python train.py --n_layer=15 --d_model=160 --n_head=2 --n_kv_head=1 --head_dim=64 --d_mlp=640 --vocab_size=2048 --activation="silu" --norm="rmsnorm" --norm_place="pre" --norm_eps=1e-05 --positions="rope" --rope_base=10000.0 --rope_fraction=1.0 --qk_norm=true --attn_scale=0.125 --bias="none" --tie_embeddings=false --parallel_block=false --init="normal" --init_std_qkv=0.0476 --init_std_o=0.0532 --init_std_up=0.0476 --init_std_down=0.0238 --optimizer="muon_variant" --lr=0.0112 --lr_mult_o=2.0 --lr_mult_down=3.0 --beta1=0.9 --lr_head=0.00967 --warmup_steps=0 --schedule="wsd" --decay_fraction=0.807 --decay_shape="cos" --final_lr_fraction=0.0 --batch_tokens=32768 --seq_len=512 --doc_mask=true --train_tokens=309900000 --steps=9458 --dataset="wikipedia_en"
Each number is 128 + 32 x the weight over its row's rms, rounded and kept within 0 to 255. Layers, rows and columns count from 0. Numbers have three digits each. The size before them is the row's rms in percent of the matrix's.

# layer 7 MLP up, 640x160, rms 0.197, rows 625-639, columns 96-127
096:140148133176158150120185126099086121120162106098087068133113119149130142107159133098108081086153
110:187139110070094079085115156134160131117109118192137162123078164131142170103171196093097140125143
101:137149138102134156118176103147110129181160145139140139116068132134161143071177122158096101133140
104:108137136178128133165137210181104155108122078081136085152099119112155169115145103137110154113143
099:037115123139152107129128111086130140128125135161087099113090059143110157102060140119146145098135
096:167101208190098157133108134134060158143162202084135096124133113128102150176092132132107042157095
097:069140127155110108113112149241095191096074105131159123120139116141178093133084192149087112141129
102:100152100085129180148102153102136144102149149127151107166110135116124092106105144099110086150070
097:051078108105098199072135049115172080103077154168190078110088131188197145127124112139126101093147
098:126161152121075087175117122072139158133118140069162170105081123194080068096110149147099175119197
095:120163107184134127167090105107094084178132123080125117160157155084101127118102065064146151136076
096:087125169120151197085144121147141084140168091074128155157075085090100170104151115160204141136125
105:107151100191101082145165161086087153115139070132133154156145112149133112130119140162115105126205
096:153157105142113147102091075127144144121095120109179156130140111165112157099093118113139124103122
096:123147142158058132158114135139152086099128097177133160063094123135148105110080092106110115157125